{"d_model": 192, "n_head": 3, "n_kv_head": 1, "activation": "gelu", "norm_place": "pre", "norm_eps": 1e-06, "attn_scale": 0.125, "tie_embeddings": true, "init": "normal", "init_std_qkv": 0.0495, "optimizer": "adamw", "schedule": "wsd", "decay_fraction": 1.0, "batch_tokens": 32768, "steps": 6861}
Each number is 200 + 40 x the weight over its row's rms, rounded and kept within 0 to 999. Layers, rows and columns count from 0. The size before them is the row's rms in percent of the matrix's.

# up: layer 3 MLP up, 576x192, rms 0.0692, rows 106-112, columns 0-95
# down: layer 3 MLP down (transposed), 576x192, rms 0.0469, rows 106-112, columns 0-95
up106,101,178,212,202,182,198,159,187,119,174,163,181,156,207,236,211,237,148,221,194,235,197,168,186,232,197,218,227,176,232,177,203,197,229,124,224,181,258,178,199,194,224,166,281,259,178,243,158,129,136,224,237,200,194,165,251,166,286,225,185,191,213,270,218,206,182,150,175,212,176,233,197,181,197,123,178,234,152,190,242,197,218,234,218,186,186,139,208,154,204,190,145,176,202,272,209,178
down106,099,261,170,202,159,194,143,302,206,231,183,207,234,201,151,270,224,163,210,267,201,262,158,205,220,257,183,236,188,207,251,171,172,185,236,187,238,215,253,140,154,166,154,230,184,206,203,220,206,183,169,283,161,244,237,215,213,212,136,220,174,201,186,173,250,259,194,230,142,169,195,238,189,264,217,197,220,189,205,142,163,217,170,240,174,247,240,180,257,196,262,195,201,263,191,105,262
up107,093,220,156,177,249,105,282,216,127,222,246,153,215,188,157,263,255,191,228,214,234,167,238,199,233,128,211,276,213,250,216,163,180,171,186,278,260,170,147,242,199,198,121,215,158,208,172,177,218,182,195,237,262,228,250,145,221,236,208,203,158,171,169,178,125,182,165,170,192,172,260,214,215,199,227,205,168,186,270,189,154,178,246,260,283,221,247,162,181,263,188,195,163,247,220,130,123
down107,093,276,173,267,187,155,199,209,202,195,179,163,187,253,190,234,233,174,154,198,184,250,340,247,241,191,138,217,214,209,187,151,192,181,215,230,182,250,230,134,160,151,268,161,215,207,207,226,202,179,236,241,253,252,171,271,150,147,259,209,190,236,266,179,220,191,195,192,237,216,176,151,155,213,166,230,227,166,227,148,243,199,165,161,157,162,222,118,216,126,253,146,87,227,228,193,269
up108,102,251,162,196,146,213,218,202,221,154,265,176,209,88,270,265,147,137,179,276,224,202,162,200,168,163,167,235,167,222,157,187,174,210,238,253,180,201,202,151,222,150,184,230,198,194,167,235,281,162,158,236,159,242,225,198,239,206,227,233,226,241,225,130,206,191,196,247,290,164,127,175,196,193,161,207,223,136,226,218,131,145,170,285,179,245,157,129,260,193,154,210,180,212,215,177,175
down108,100,191,263,155,231,258,132,167,293,271,199,206,150,211,136,192,173,237,177,265,236,139,258,172,179,236,178,208,206,184,213,204,179,178,165,218,213,199,216,257,119,213,202,240,217,244,190,266,183,274,151,220,197,232,222,188,212,208,222,185,252,202,177,197,217,198,160,221,126,190,213,256,159,205,196,261,215,217,223,240,169,194,197,158,183,193,212,266,243,179,159,199,163,230,192,163,190
up109,110,204,197,248,241,155,218,174,283,225,211,169,234,247,189,164,174,105,146,142,216,190,283,184,200,144,214,204,184,202,178,195,249,239,202,218,108,190,212,193,155,188,192,185,277,204,183,184,177,175,202,260,163,167,54,190,224,221,204,265,170,142,124,232,193,196,115,173,232,149,188,251,193,212,242,231,172,229,234,203,186,221,298,230,199,235,218,215,193,201,142,190,185,175,204,257,202
down109,094,188,246,281,257,193,198,259,170,251,195,176,143,215,216,198,170,228,198,230,237,172,192,215,200,248,215,201,148,199,213,230,162,174,194,199,214,183,150,206,260,273,170,197,184,175,222,221,110,310,231,217,289,262,190,146,268,174,161,185,202,214,197,224,212,213,229,248,189,237,196,280,276,149,244,234,163,230,198,244,138,159,159,264,137,187,181,82,160,131,266,147,222,283,246,135,130
up110,084,178,174,212,218,147,187,193,206,193,218,134,139,204,155,226,192,235,122,170,180,229,239,152,162,150,183,179,256,168,211,290,158,222,151,250,166,196,183,137,189,149,223,190,257,187,240,116,216,175,218,256,219,218,246,227,197,207,193,192,191,218,207,191,249,251,134,175,214,179,184,188,256,198,160,193,234,194,146,208,188,230,214,197,169,202,199,230,191,285,240,150,202,196,189,211,164
down110,093,214,168,189,195,135,229,193,239,221,211,114,302,210,194,202,189,189,250,182,231,199,252,170,197,220,160,195,169,238,216,185,209,218,139,180,305,231,167,195,144,166,191,142,154,175,226,114,174,265,170,170,163,170,230,154,178,172,239,288,187,215,167,203,244,155,148,220,199,219,194,251,248,219,148,193,113,150,125,177,203,169,185,208,219,80,216,279,158,268,214,205,211,209,168,174,144
up111,079,200,214,166,276,166,210,244,241,257,210,216,221,214,249,204,253,163,164,184,199,170,145,205,264,242,183,285,188,213,180,231,239,181,174,262,271,135,200,225,191,148,180,185,175,272,211,157,201,267,215,155,185,200,229,159,193,180,196,227,152,214,150,221,155,263,153,202,192,197,239,184,217,177,169,247,265,254,191,202,139,156,181,243,182,204,173,307,117,232,202,149,176,228,174,283,145
down111,084,116,155,239,181,234,198,165,194,248,216,191,175,163,232,248,169,134,231,203,188,231,225,249,205,175,228,138,230,175,151,202,186,222,190,222,143,282,183,248,171,214,218,179,235,226,215,138,199,202,155,203,235,181,152,235,206,183,235,181,211,164,184,194,209,241,158,281,265,258,232,171,164,217,232,167,168,151,197,184,222,244,247,186,175,219,202,180,223,195,219,209,222,148,292,183,236
up112,111,176,180,197,205,203,205,226,184,268,186,161,166,186,224,224,163,183,106,143,198,162,242,167,221,164,224,111,190,204,131,178,134,170,173,206,188,148,198,203,214,146,156,236,189,233,231,177,201,220,275,204,252,189,158,179,189,220,184,157,148,166,211,165,231,172,242,222,166,167,212,185,230,199,199,165,251,186,218,235,185,167,229,263,212,241,198,182,137,290,180,205,196,282,178,223,209
down112,100,184,160,182,231,241,166,149,221,177,146,216,163,213,229,297,189,232,227,179,160,161,150,164,236,164,126,286,225,151,205,221,141,162,158,222,215,238,257,237,232,181,176,221,234,169,159,254,216,232,160,242,242,190,229,206,198,205,157,236,199,137,225,203,213,237,215,205,240,133,200,181,142,271,231,241,172,189,287,212,125,186,243,224,244,100,188,193,246,201,175,250,215,277,210,174,134